{"n_layer": 14, "tie_embeddings": true, "init_std_o": 0.00572, "schedule": "wsd"}
Each number is 50 + 10 x the weight over the matrix's rms, rounded and kept within 0 to 99. Layers, rows and columns count from 0.

# down: layer 4 MLP down (transposed), 640x160, rms 0.084, rows 143-185, columns 0-79
# up: layer 4 MLP up, 640x160, rms 0.226, rows 144-185, columns 0-79
down143:49 56 65 42 54 56 51 46 60 50 62 57 56 44 53 62 47 62 45 42 40 51 73 39 62 42 59 41 62 66 59 56 64 40 48 56 68 63 45 60 58 48 48 48 35 38 48 49 35 30 25 56 52 57 38 45 56 63 56 32 45 50 58 54 40 65 49 54 52 42 26 45 36 53 56 45 59 63 60 20
up144:61 56 67 58 51 23 47 57 57 67 49 45 51 53 44 35 39 57 45 47 66 29 57 64 65 25 42 62 38 44 59 61 56 55 49 55 58 48 53 49 60 60 45 40 47 52 47 48 53 29 72 67 43 50 37 81 49 32 60 62 55 51 55 41 51 28 50 50 63 55 47 69 48 59 50 46 56 43 57 62
down144:45 54 38 55 61 54 30 33 47 36 36 49 54 44 47 50 36 51 47 61 40 57 45 57 55 52 60 50 51 67 48 56 45 45 32 53 42 56 34 51 60 47 44 66 67 63 38 51 52 55 48 60 40 39 44 38 36 52 41 39 34 44 59 38 38 44 51 57 26 43 65 49 58 40 57 47 53 46 55 49
up145:61 51 44 73 69 55 52 61 41 41 55 67 43 47 58 60 58 44 54 37 52 60 48 63 45 44 51 45 60 41 52 49 44 38 70 55 35 52 47 57 58 54 47 44 68 47 56 49 60 58 63 50 46 58 59 52 62 38 55 56 50 39 50 62 56 42 61 49 49 49 55 64 64 51 58 41 48 30 40 52
down145:56 47 38 35 49 59 42 52 36 62 61 45 45 72 34 51 63 64 49 52 58 36 40 58 58 41 53 59 49 44 37 48 47 59 46 60 48 50 40 55 51 60 55 45 52 73 41 38 50 40 49 53 44 52 52 53 42 46 48 56 38 53 48 55 37 46 55 34 47 56 52 54 40 47 61 52 65 55 34 65
up146:25 63 59 41 55 62 42 48 48 49 49 45 44 41 63 48 61 61 56 51 56 62 49 50 59 47 43 46 48 35 64 37 40 62 48 51 60 36 51 40 47 50 52 54 75 54 34 70 57 51 56 58 73 63 48 47 50 47 61 51 55 55 48 47 50 40 49 48 55 62 47 49 63 39 47 49 55 49 53 50
down146:49 61 67 50 55 35 49 34 64 33 41 44 38 67 56 59 61 37 55 54 58 62 61 59 28 31 37 60 64 52 45 46 49 66 49 38 56 56 52 53 44 36 59 61 61 54 40 60 53 56 50 59 44 60 64 59 35 53 42 38 53 51 63 55 56 62 26 43 44 47 52 37 40 37 39 55 63 47 61 42
up147:55 58 44 49 68 57 54 63 62 49 49 45 55 58 43 57 53 37 53 47 49 51 51 45 52 50 42 49 37 53 56 54 36 56 56 66 39 33 46 58 46 53 42 47 34 56 33 60 44 36 53 57 54 45 58 50 45 43 63 52 60 57 58 48 64 44 52 57 55 42 43 40 61 61 55 52 61 60 53 53
down147:42 44 39 30 65 37 46 70 46 46 56 42 61 53 38 49 51 49 43 60 49 44 54 30 36 51 56 39 47 64 66 41 48 58 53 53 45 51 44 49 57 45 54 48 52 44 61 40 57 36 49 59 58 57 61 54 43 54 43 50 34 39 65 55 32 57 57 42 41 34 48 44 51 52 66 59 58 65 54 56
up148:46 69 62 64 49 51 32 33 43 42 33 51 51 49 61 45 53 63 54 55 32 61 43 42 60 54 37 47 65 47 46 39 59 64 62 55 50 59 52 51 68 31 28 47 52 51 51 59 53 35 49 52 58 44 59 30 52 45 59 41 45 64 48 67 61 46 55 47 44 51 53 62 52 39 48 55 50 68 41 49
down148:47 37 71 48 46 61 59 55 59 62 46 43 42 60 45 44 53 52 35 55 58 57 34 54 55 65 58 67 41 53 53 55 54 68 56 35 53 51 51 40 59 48 52 53 57 62 42 58 28 62 45 41 52 64 39 39 54 42 53 59 61 31 50 46 45 50 50 54 42 43 58 57 49 53 41 62 54 55 69 44
up149:51 58 40 57 45 32 64 46 58 49 47 64 46 47 53 49 56 47 45 58 36 50 59 56 60 63 65 41 53 44 46 36 34 47 53 55 58 50 50 47 48 49 44 43 42 54 55 51 50 50 39 48 48 34 48 53 55 57 48 65 82 46 59 54 55 57 42 53 55 42 46 59 61 51 63 58 53 58 49 59
down149:51 55 47 47 56 47 31 75 51 51 39 52 68 54 64 51 46 58 50 41 51 55 60 45 50 45 56 52 59 50 52 44 51 65 55 40 28 40 45 34 70 42 54 37 68 36 38 70 47 60 47 54 47 39 56 46 28 39 69 39 51 57 34 38 55 53 58 70 33 50 62 35 45 62 31 42 54 52 54 29
up150:36 56 50 52 58 44 58 62 47 42 46 60 60 52 36 54 60 57 53 61 56 57 48 53 59 50 50 50 57 48 69 32 39 54 43 55 53 63 46 58 47 54 54 29 42 70 49 59 40 50 52 59 40 41 45 62 33 61 51 41 53 41 28 45 53 57 48 71 52 59 50 34 56 61 53 53 46 57 42 43
down150:42 45 60 56 61 44 55 40 72 40 38 34 67 50 49 62 48 56 44 55 49 40 52 61 56 49 58 48 68 64 47 70 52 40 39 49 44 78 51 42 57 47 54 45 44 66 47 51 48 46 46 50 54 48 41 50 45 56 44 40 34 42 32 48 38 57 59 72 40 50 61 54 64 49 46 43 52 54 60 56
up151:51 39 51 61 48 41 54 35 49 54 38 51 55 61 49 55 56 39 40 42 48 44 44 61 61 40 44 46 58 43 53 48 63 49 54 65 49 35 56 35 52 55 29 55 60 46 33 43 59 59 51 75 32 48 53 48 54 58 38 67 59 54 51 47 77 58 48 43 63 45 50 35 53 40 54 44 56 74 48 56
down151:35 69 51 40 32 54 24 55 61 63 60 37 52 44 52 49 43 49 53 67 57 60 73 39 43 57 59 41 44 35 42 54 40 31 56 40 39 64 53 58 43 57 50 36 54 53 54 46 49 39 66 31 47 60 51 41 68 27 39 45 49 51 45 52 52 59 60 56 46 50 48 40 48 66 48 55 60 43 43 42
up152:45 70 48 38 49 59 40 48 39 42 43 51 39 36 49 37 52 45 61 49 30 23 48 49 38 52 38 46 55 37 45 46 55 57 56 60 39 43 43 45 45 32 45 51 56 58 69 43 56 49 64 42 48 60 49 60 50 48 54 59 68 70 45 46 63 45 61 56 44 62 35 67 43 27 50 50 48 51 64 60
down152:51 61 39 62 63 58 56 54 56 41 53 47 33 50 27 41 41 57 67 36 51 60 51 59 24 54 56 66 61 57 51 38 59 47 53 47 63 38 66 42 51 40 58 49 44 50 50 43 59 33 36 54 49 66 34 37 62 43 50 42 60 64 28 41 41 62 40 45 54 51 40 58 37 46 52 56 64 49 50 50
up153:44 62 46 46 47 49 43 63 50 43 46 46 48 59 60 50 42 48 59 55 52 59 44 37 63 51 53 63 48 41 63 67 42 52 40 48 54 53 53 51 61 51 39 34 61 44 43 55 52 46 58 53 37 59 34 39 38 55 45 53 59 32 57 38 38 45 47 54 58 52 51 70 42 52 53 37 36 39 43 68
down153:40 35 49 55 56 56 57 39 55 42 47 54 53 72 41 44 39 55 39 64 69 46 44 46 41 41 42 47 56 58 37 50 49 63 49 42 46 59 66 67 35 66 43 48 51 43 57 70 54 37 68 45 64 39 51 33 45 42 44 53 56 58 44 50 43 61 53 56 43 41 79 46 61 55 45 53 49 41 20 40
up154:46 48 56 41 43 50 55 61 48 31 46 44 50 49 45 52 37 47 29 46 51 59 48 57 77 48 50 57 44 26 48 43 51 52 35 71 50 45 30 47 46 35 47 61 48 59 42 45 66 64 70 60 57 64 44 46 34 61 39 45 52 60 48 45 66 18 39 44 50 32 44 60 49 51 62 37 56 37 49 79
down154:42 44 43 49 54 55 48 61 53 53 54 41 32 43 46 72 49 49 51 45 58 49 62 54 54 56 45 55 47 58 51 38 68 46 63 33 57 55 52 44 56 41 50 35 73 34 41 60 62 46 43 53 41 31 40 69 58 47 46 57 55 39 63 59 68 52 36 59 48 46 66 52 35 46 48 48 41 50 52 42
up155:52 63 54 62 61 52 47 60 50 59 28 43 30 51 50 47 42 53 72 39 41 37 80 57 52 34 42 51 37 43 76 36 59 48 52 45 39 38 49 56 58 32 53 50 25 61 58 55 29 58 50 43 50 49 41 59 50 51 47 49 40 49 57 31 55 53 45 51 48 64 53 45 48 68 49 61 44 58 57 41
down155:51 54 58 73 39 60 57 59 46 55 31 47 61 55 62 67 50 60 65 57 59 43 49 64 40 60 43 53 63 44 64 60 45 48 38 54 61 52 62 54 51 65 59 42 60 32 35 57 64 30 41 41 56 58 59 72 55 55 65 55 63 49 53 42 56 25 43 43 62 53 30 39 52 47 59 54 38 31 66 68
up156:47 54 44 68 55 50 50 39 41 49 47 63 55 48 34 39 51 56 52 58 50 28 40 57 61 63 54 30 45 49 54 62 60 45 58 42 46 82 53 60 54 67 52 48 57 43 56 51 57 51 45 63 57 29 70 47 60 34 59 43 43 37 45 51 50 45 50 43 47 66 51 38 57 38 49 35 66 46 40 56
down156:40 61 51 47 54 53 31 55 38 42 33 33 58 50 53 47 53 50 38 45 60 48 62 61 49 43 51 39 65 60 43 47 70 55 46 45 22 54 47 50 55 51 51 27 52 47 58 30 38 47 64 42 59 60 67 42 50 33 26 41 57 46 52 42 49 51 50 58 41 45 41 50 58 41 51 46 47 62 38 43
up157:38 38 53 54 53 42 45 69 54 42 46 58 61 64 51 43 43 57 72 43 59 38 44 50 51 64 38 57 46 51 44 71 50 48 65 52 47 41 52 49 42 60 54 47 45 57 53 63 44 56 28 53 41 68 29 52 37 49 47 40 46 66 47 46 55 38 47 50 41 61 55 46 74 57 55 53 39 34 45 51
down157:52 43 41 50 42 48 57 50 39 49 62 65 51 69 43 51 42 55 61 57 49 42 36 44 34 57 60 44 55 39 42 64 50 42 68 51 38 43 41 39 42 40 42 61 58 51 62 40 50 49 57 48 43 41 71 57 42 39 53 57 36 42 38 52 50 57 43 59 52 62 52 28 43 31 54 61 56 45 41 55
up158:24 40 61 38 36 59 54 62 52 62 30 62 40 52 46 49 45 54 57 35 36 51 41 57 50 40 56 54 54 64 34 65 46 55 51 51 40 48 50 56 50 42 56 37 42 66 50 53 40 46 41 28 52 50 45 40 53 38 53 41 39 55 43 49 60 59 51 51 42 54 52 52 50 30 50 50 52 54 50 57
down158:42 52 64 57 54 39 58 64 38 41 53 41 48 59 58 50 52 72 46 57 49 68 57 50 34 51 60 37 59 46 54 27 41 55 51 52 53 54 52 62 53 50 47 49 41 39 58 33 62 57 37 71 46 48 41 55 47 57 31 46 28 44 42 60 47 61 56 44 52 54 48 51 32 64 55 57 41 62 46 42
up159:49 60 51 41 49 62 58 55 48 34 56 58 42 47 69 47 42 49 41 41 33 53 56 62 43 45 30 40 41 40 62 53 53 58 42 47 49 61 49 39 56 51 49 61 44 46 63 56 59 71 73 52 51 43 55 67 42 50 54 52 62 51 53 59 53 53 48 69 63 58 29 58 62 54 57 61 49 51 53 41
down159:50 56 42 57 58 45 51 58 64 48 56 52 44 51 45 51 61 40 40 60 50 58 28 46 56 67 51 64 53 58 45 52 38 39 51 41 36 61 45 50 56 57 36 66 38 47 39 48 59 40 45 51 45 49 55 34 40 52 45 38 45 37 31 57 44 56 48 53 47 46 46 62 52 54 47 49 64 74 51 55
up160:31 40 50 60 49 52 68 44 48 66 55 64 43 41 48 52 57 51 67 40 28 38 43 60 55 74 50 38 63 62 51 61 49 45 62 57 56 72 54 58 47 59 39 55 51 49 48 53 53 43 67 63 48 44 56 48 48 32 60 49 56 37 33 57 81 45 40 43 47 42 55 58 59 58 30 45 55 57 62 56
down160:58 46 40 36 46 53 56 38 69 49 45 50 65 58 44 45 50 50 49 68 53 60 30 64 46 51 53 59 34 65 57 39 75 62 60 39 49 46 57 60 67 31 55 42 55 58 48 57 38 38 44 62 47 62 38 52 42 50 53 43 43 43 35 46 63 44 47 43 39 36 73 47 43 52 55 74 42 58 35 46
up161:75 58 50 42 43 62 68 42 62 46 62 35 53 49 42 64 63 49 33 45 50 56 49 35 47 31 50 67 33 59 51 48 42 43 48 48 46 52 60 37 37 60 48 56 65 45 45 60 50 66 59 51 39 51 43 46 68 56 41 58 45 61 41 42 49 54 72 34 46 56 60 41 58 56 50 41 52 34 43 43
down161:37 42 62 57 45 37 53 34 37 45 59 65 50 48 62 37 61 65 46 60 54 52 66 50 52 45 53 55 63 58 43 58 31 53 41 35 47 49 65 27 46 26 55 53 58 37 33 34 55 58 57 46 58 43 38 47 53 49 52 50 51 50 46 46 41 46 46 56 42 46 26 63 65 47 51 57 50 53 47 55
up162:47 56 41 52 51 48 41 36 42 65 41 52 30 55 46 64 39 57 52 50 52 55 43 57 43 55 46 38 43 52 62 42 48 38 56 30 39 76 40 35 59 42 40 48 51 58 41 66 57 59 50 49 40 44 56 44 79 48 45 47 68 68 68 28 48 50 50 70 55 43 34 49 45 62 39 62 54 28 44 59
down162:50 63 52 34 51 57 65 49 51 59 23 46 39 35 49 48 56 66 69 49 40 47 34 62 53 40 45 62 44 51 45 50 28 50 54 43 51 43 34 56 55 44 40 42 44 43 47 48 37 34 56 24 61 60 48 33 61 48 36 79 69 46 53 58 56 34 39 52 42 54 52 44 44 44 43 64 48 24 59 38
up163:41 51 70 38 33 59 40 55 65 47 56 50 45 62 62 57 38 49 60 54 51 43 50 48 46 45 47 51 58 51 61 48 53 54 59 62 60 51 51 46 51 67 31 40 49 55 71 43 51 56 46 41 61 59 38 46 57 47 40 44 68 43 37 55 47 47 51 57 43 50 58 62 40 54 54 56 58 49 45 50
down163:41 57 54 54 65 49 55 45 56 45 50 46 39 37 55 56 55 50 40 59 55 54 51 62 47 34 71 51 40 43 37 59 31 58 54 61 39 50 49 50 72 31 47 56 58 52 34 58 30 46 61 46 61 58 40 62 31 61 70 63 41 50 59 43 48 46 65 58 48 51 56 53 48 38 53 39 27 50 66 49
up164:35 36 50 39 48 68 58 63 79 59 45 61 57 22 30 46 58 52 47 52 45 68 41 33 44 59 51 42 59 55 48 51 35 46 35 58 28 42 54 43 42 66 72 49 49 58 49 56 43 42 45 57 61 17 64 46 34 47 52 43 62 36 39 27 38 26 31 55 56 43 49 64 38 51 50 45 48 71 56 65
down164:49 54 46 40 54 64 52 50 55 50 46 65 48 73 46 51 46 46 35 58 54 47 41 50 38 56 59 57 51 40 56 46 73 62 48 60 41 37 58 47 35 52 64 64 39 66 36 57 54 38 51 71 56 51 41 52 86 37 40 71 55 53 61 30 30 50 66 44 39 30 39 60 53 76 41 56 59 51 65 49
up165:62 57 52 49 47 58 45 38 60 46 54 66 60 50 50 44 47 60 48 42 47 47 46 49 42 49 51 49 40 36 46 56 56 63 67 54 51 52 37 40 62 58 65 64 51 48 52 48 50 46 48 62 35 60 42 36 41 55 54 37 65 36 45 36 65 50 51 46 62 41 60 47 72 62 39 59 42 47 45 57
down165:46 65 53 52 47 47 71 54 42 45 62 45 48 44 64 61 54 40 55 45 39 35 38 48 56 35 34 54 55 52 36 69 54 49 67 64 36 50 38 43 62 37 58 53 47 37 65 55 55 46 60 49 50 57 49 37 54 61 53 53 47 49 58 37 56 52 70 25 61 52 48 49 59 53 43 47 61 41 39 62
up166:58 61 53 46 36 46 65 60 52 36 39 41 51 54 34 39 45 55 59 49 62 52 69 31 50 54 46 63 39 62 62 53 51 49 46 43 44 47 44 43 56 67 63 77 46 58 59 65 44 58 55 72 53 53 43 42 54 64 36 45 48 51 58 39 56 35 55 32 53 60 52 49 40 60 46 61 46 35 47 62
down166:54 45 43 43 51 45 31 42 52 58 56 65 51 44 27 57 37 50 30 54 46 44 39 64 37 63 53 41 75 51 44 39 61 55 60 50 58 50 63 45 58 46 42 54 50 46 43 46 35 54 37 70 76 46 55 73 46 55 51 61 33 46 60 55 63 63 57 45 31 52 57 58 58 40 65 48 38 55 59 46
up167:48 57 43 51 58 52 49 38 28 60 64 67 62 32 64 46 51 53 40 56 40 45 40 54 54 39 52 45 49 50 40 65 46 62 56 54 52 44 49 76 41 55 60 62 53 57 49 30 63 56 39 50 57 52 48 34 51 51 60 39 54 65 52 55 57 47 44 50 31 56 51 46 54 51 43 49 38 35 36 43
down167:53 58 36 44 52 41 42 50 27 55 57 47 56 61 63 52 51 35 59 69 60 54 57 47 34 49 76 49 58 48 61 65 54 40 58 51 43 41 68 61 45 55 54 58 43 41 51 53 62 51 49 34 49 51 37 44 49 65 40 50 43 40 64 45 61 49 51 48 51 35 64 55 29 63 50 38 41 61 48 66
up168:61 51 60 44 55 51 50 54 40 55 64 58 36 65 42 43 48 64 51 41 38 47 41 43 42 59 42 50 58 37 56 62 37 50 69 43 51 59 65 40 56 73 71 47 56 58 56 54 48 49 38 45 69 51 54 66 55 49 47 48 57 40 48 40 42 48 51 55 48 47 61 54 53 59 60 49 46 56 53 58
down168:50 64 61 38 52 59 22 50 48 49 57 50 46 43 55 61 53 32 43 46 53 45 73 47 55 53 22 38 52 39 37 57 60 51 41 58 45 61 54 40 43 38 54 45 49 60 38 42 41 66 61 41 48 60 47 44 55 39 57 52 52 34 46 54 40 51 52 55 63 40 56 45 49 41 53 43 40 39 45 52
up169:43 51 50 64 41 43 56 42 60 66 56 32 60 61 40 62 38 52 54 27 52 49 70 47 44 55 53 43 55 48 62 43 52 47 46 55 45 58 42 40 47 48 70 57 46 55 32 56 58 60 48 50 52 58 58 58 56 49 50 59 63 84 50 55 48 51 51 49 54 53 58 48 49 59 32 39 54 67 49 54
down169:45 52 58 44 43 41 60 29 50 60 41 42 57 41 53 55 36 43 54 35 59 46 48 55 51 41 66 78 45 54 47 35 34 45 61 53 71 46 61 48 48 58 83 36 56 58 36 77 49 54 48 34 49 58 39 42 62 52 53 39 56 67 17 57 48 51 66 50 15 37 49 49 46 56 55 40 56 54 53 80
up170:35 58 35 43 51 62 60 37 37 46 53 70 61 46 55 39 62 56 45 57 73 54 47 39 39 44 53 52 52 63 54 31 60 47 55 42 61 51 53 45 40 47 58 64 50 75 57 64 56 49 53 39 47 38 66 48 31 42 47 50 54 33 29 48 56 61 52 62 55 69 52 50 43 36 72 38 57 56 41 56
down170:44 64 33 44 43 27 69 44 28 34 52 53 50 49 33 64 62 63 60 46 44 37 51 60 52 47 45 44 54 58 39 36 58 53 64 37 55 46 55 64 35 53 42 65 44 48 47 53 62 39 49 49 60 38 45 45 56 66 45 53 42 48 44 43 70 49 40 45 32 67 32 47 61 43 62 30 51 46 58 39
up171:63 73 68 67 65 69 37 60 45 59 57 39 57 41 57 43 51 60 45 46 47 61 59 50 33 53 50 53 37 36 55 38 45 28 56 49 40 46 34 48 30 57 40 50 56 58 30 44 41 42 54 65 42 64 43 60 24 56 51 45 50 51 52 41 45 62 50 49 44 61 40 31 49 45 60 36 45 42 50 37
down171:56 49 47 43 47 51 42 29 41 47 58 46 58 62 63 53 54 49 60 51 48 44 59 36 69 64 45 53 48 45 40 44 42 70 59 45 69 57 38 52 70 42 52 59 52 58 39 48 54 46 62 33 65 57 59 52 55 41 58 48 45 49 54 50 44 52 60 44 68 49 53 45 49 55 35 43 45 49 46 45
up172:44 59 54 49 46 56 70 39 39 56 45 63 52 54 46 47 61 48 53 44 58 54 32 39 57 45 54 49 54 49 53 46 47 50 66 37 41 42 41 58 44 37 31 48 45 34 40 64 47 38 44 55 38 47 50 59 51 45 48 47 50 56 41 46 54 60 54 43 45 53 45 49 44 70 40 50 58 52 51 50
down172:50 45 36 40 47 48 69 37 37 44 50 61 60 44 53 53 47 60 47 61 49 41 60 53 41 42 58 60 54 56 31 43 47 50 60 56 55 49 52 47 56 45 54 44 48 36 54 55 57 46 44 59 54 50 39 65 53 58 56 66 50 55 55 52 61 56 66 35 45 61 58 52 43 47 46 60 53 47 61 21
up173:44 55 35 43 42 48 46 74 47 52 38 49 76 25 47 67 60 60 52 52 72 72 47 46 41 50 56 57 35 60 62 57 62 74 72 48 48 41 79 34 44 49 33 40 40 30 50 54 52 53 73 45 55 32 56 54 64 31 57 53 54 57 55 37 60 57 28 58 41 41 40 46 57 55 43 64 52 48 36 46
down173:43 74 45 54 42 52 54 54 35 49 44 36 35 58 51 58 54 56 58 34 67 17 46 59 45 41 51 60 62 53 55 45 42 41 48 71 57 47 56 51 53 51 50 48 43 47 66 42 51 43 47 28 44 63 62 57 52 48 35 42 54 30 48 39 41 49 47 49 30 46 39 45 61 45 48 54 63 43 42 42
up174:62 48 32 54 49 39 40 44 56 52 48 55 53 46 73 64 59 53 59 52 55 69 41 33 68 51 37 31 36 27 46 49 60 48 37 56 49 44 43 70 41 40 50 50 50 51 57 49 47 55 55 58 51 34 45 57 43 44 51 52 68 29 42 32 50 45 41 57 65 72 48 58 57 62 38 70 66 56 44 39
down174:56 46 43 43 68 27 24 40 54 59 21 53 54 61 64 53 42 42 60 69 67 49 40 46 44 63 44 47 62 36 36 65 52 65 47 41 37 59 45 73 53 31 44 46 47 44 58 55 41 36 60 57 52 45 73 52 45 52 41 39 49 40 39 54 48 63 41 48 36 31 37 44 52 43 52 46 52 47 53 64
up175:55 45 56 40 55 59 42 56 78 43 43 52 56 68 38 60 51 55 46 37 49 60 57 49 55 54 50 39 41 63 41 52 48 53 33 55 53 48 49 43 56 55 43 39 51 34 46 58 35 69 56 48 44 69 52 41 62 45 37 38 53 43 53 63 60 48 32 56 36 52 39 53 37 68 45 46 59 39 37 42
down175:59 32 40 49 65 44 54 54 33 31 45 55 62 80 70 40 50 56 64 57 38 40 31 49 40 48 57 48 64 53 43 56 45 53 36 42 62 57 58 44 42 51 43 39 52 52 54 57 45 49 54 58 57 52 45 41 22 60 61 48 44 38 55 44 61 61 55 41 49 62 56 43 41 23 58 45 51 52 60 51
up176:50 59 62 64 59 38 43 72 55 48 50 59 50 48 59 43 58 43 48 50 58 48 66 38 38 31 49 58 45 30 43 48 65 35 63 48 63 36 33 51 47 36 54 39 58 46 76 37 68 50 67 70 38 43 45 51 37 42 49 81 38 42 38 37 52 48 48 45 52 46 52 47 69 40 42 47 45 34 52 69
down176:63 38 40 52 57 71 55 35 54 59 43 45 39 55 38 37 65 78 58 63 51 30 38 53 42 57 46 48 61 36 40 52 42 48 45 54 45 48 38 57 43 55 69 47 45 44 51 56 33 45 44 59 55 58 61 74 36 59 51 53 54 53 76 55 38 51 55 49 48 56 67 41 49 40 47 65 54 53 53 68
up177:43 38 50 56 35 60 55 54 38 42 65 53 54 64 68 60 63 42 40 46 25 44 46 54 47 61 57 23 59 71 46 62 54 50 51 56 47 61 48 53 56 42 28 40 32 35 60 45 39 57 40 45 44 52 45 50 61 50 52 43 55 64 55 40 61 63 46 36 41 41 49 42 39 51 62 36 36 36 39 53
down177:48 57 70 33 53 61 36 32 43 65 55 54 52 45 34 53 56 43 53 46 35 41 67 49 43 46 42 69 57 46 40 42 53 47 57 59 47 38 51 37 47 43 62 43 73 51 46 42 52 44 41 56 46 61 68 51 48 67 34 54 70 63 55 45 44 58 29 48 52 50 50 54 45 54 44 33 42 29 62 54
up178:60 54 52 43 61 57 58 64 59 77 47 29 35 50 50 56 64 46 48 39 44 55 58 48 66 56 50 50 68 50 37 60 36 50 73 37 46 44 49 47 41 69 36 41 54 66 44 52 39 65 52 40 56 49 50 70 57 59 60 55 54 62 63 49 22 54 64 35 41 60 73 61 47 62 31 58 45 37 45 65
down178:59 60 70 45 54 39 51 77 56 46 51 40 61 52 35 49 47 36 56 55 57 35 41 45 59 45 57 29 49 37 50 67 50 52 50 37 52 58 45 53 74 27 19 43 35 36 32 56 61 55 67 53 54 66 54 50 59 34 49 46 59 42 50 61 57 51 43 57 44 51 42 45 48 62 41 62 62 48 41 52
up179:64 33 29 61 60 56 59 53 36 67 53 76 56 39 53 52 60 54 49 69 50 53 41 59 53 21 56 61 48 49 52 36 54 40 41 48 53 39 60 44 57 39 53 50 36 40 39 48 51 49 56 65 57 56 48 45 53 35 46 61 48 39 44 49 49 44 56 60 66 70 46 63 63 43 37 65 47 48 44 52
down179:56 70 50 36 65 48 49 54 29 39 27 55 43 62 56 50 47 36 59 53 50 46 53 56 38 42 45 46 59 62 57 47 58 35 56 46 62 53 33 47 44 47 54 70 57 40 70 37 43 32 47 51 43 43 48 62 37 53 48 34 50 48 54 54 74 49 51 37 51 55 71 46 58 41 53 46 37 50 50 44
up180:48 52 63 42 54 58 62 51 65 59 56 38 48 54 44 50 43 30 46 48 67 49 34 47 42 51 60 68 50 62 61 73 56 37 58 35 50 53 38 51 47 46 46 55 45 70 43 71 44 57 46 57 63 51 36 42 40 47 56 53 51 65 52 57 61 47 42 59 62 52 61 63 38 64 67 34 63 36 49 50
down180:43 66 43 53 70 50 41 50 60 70 33 40 38 74 49 58 65 41 47 67 51 55 62 30 39 66 56 52 39 51 49 32 58 53 65 51 48 52 55 47 64 42 49 34 48 52 37 51 74 63 48 33 52 43 48 41 55 41 44 63 42 37 49 48 68 61 61 51 43 44 60 40 52 50 54 48 50 38 54 52
up181:53 33 48 38 47 48 38 64 39 44 45 50 54 57 62 69 44 71 39 55 50 55 45 52 58 61 56 49 61 23 40 44 50 55 53 45 49 59 38 66 63 57 43 63 56 60 35 64 26 57 54 54 39 41 50 42 63 47 39 58 53 44 43 64 48 61 60 68 62 50 38 61 59 55 47 68 52 59 60 52
down181:51 63 45 64 65 59 35 29 60 46 53 40 48 58 52 59 56 51 46 54 75 35 69 56 48 64 38 51 61 61 63 48 58 39 39 47 62 46 43 54 46 49 33 35 52 55 70 49 53 43 39 52 51 49 37 50 27 57 52 65 36 53 44 23 57 68 47 48 53 40 64 49 59 34 33 40 42 67 70 67
up182:60 42 69 58 61 44 54 66 50 47 38 69 56 37 57 68 40 47 54 40 46 46 44 63 41 65 34 40 40 61 53 51 56 57 60 54 62 57 55 44 61 52 55 40 30 38 60 55 46 48 41 30 48 42 45 40 38 56 65 60 64 62 45 63 55 52 42 46 31 63 62 59 72 58 40 52 61 47 29 45
down182:54 48 48 56 56 40 42 50 67 34 51 51 57 39 28 52 37 60 62 28 55 27 51 31 83 50 24 51 51 50 56 37 68 49 42 39 66 37 55 46 46 42 68 45 64 60 47 33 41 50 48 26 55 42 31 41 53 72 32 47 43 62 28 68 57 57 52 45 56 28 39 55 35 73 38 28 45 47 54 39
up183:47 39 35 44 47 55 50 53 60 48 61 53 38 61 52 52 46 34 59 42 43 71 63 52 37 23 66 52 56 54 51 71 57 28 51 60 45 28 45 68 51 30 43 42 52 72 43 68 50 61 54 42 38 50 45 65 49 38 49 43 38 64 45 45 54 54 49 50 47 48 55 48 37 50 50 47 69 40 53 37
down183:49 62 47 41 36 45 53 47 38 36 46 43 74 42 50 56 32 32 57 48 50 37 70 46 54 54 52 51 36 54 61 48 50 41 56 61 55 53 54 45 46 40 59 55 45 46 39 65 32 55 41 44 52 64 63 28 50 50 49 36 54 40 55 46 32 53 62 56 50 46 33 39 33 41 54 54 45 51 53 56
up184:55 56 49 57 45 48 57 37 50 40 63 48 43 51 40 66 62 49 36 37 40 63 38 53 79 59 51 41 56 54 43 33 59 50 40 42 70 48 52 35 37 62 36 54 34 65 54 52 47 48 41 54 56 46 46 38 53 26 62 51 66 34 56 47 49 65 52 55 44 31 53 31 46 56 47 47 48 49 46 42
down184:54 43 25 35 54 57 49 44 65 31 55 62 47 39 58 49 64 50 47 70 48 45 76 42 54 51 30 61 57 48 34 40 41 48 60 48 51 61 50 37 55 35 50 56 51 68 39 58 59 46 42 41 47 49 66 48 48 49 47 59 38 46 54 50 74 66 44 35 61 45 58 49 43 43 38 51 58 31 51 56
up185:42 70 44 56 60 43 59 47 38 57 50 61 32 49 33 53 56 53 60 48 49 36 51 49 44 66 49 63 59 35 56 41 63 45 36 78 48 43 45 45 59 45 51 26 37 51 52 42 31 38 63 38 50 34 48 62 40 46 55 50 62 37 48 44 38 41 44 70 56 50 44 70 63 44 45 62 41 65 56 47
down185:61 58 61 51 49 64 53 63 45 35 45 41 53 60 60 65 40 52 52 58 56 31 39 63 39 58 49 52 47 40 34 65 51 47 47 51 58 44 41 60 43 71 48 49 57 44 63 46 42 62 55 50 49 43 57 52 48 57 45 65 39 56 41 51 29 68 30 56 42 40 75 46 46 40 62 42 62 45 39 59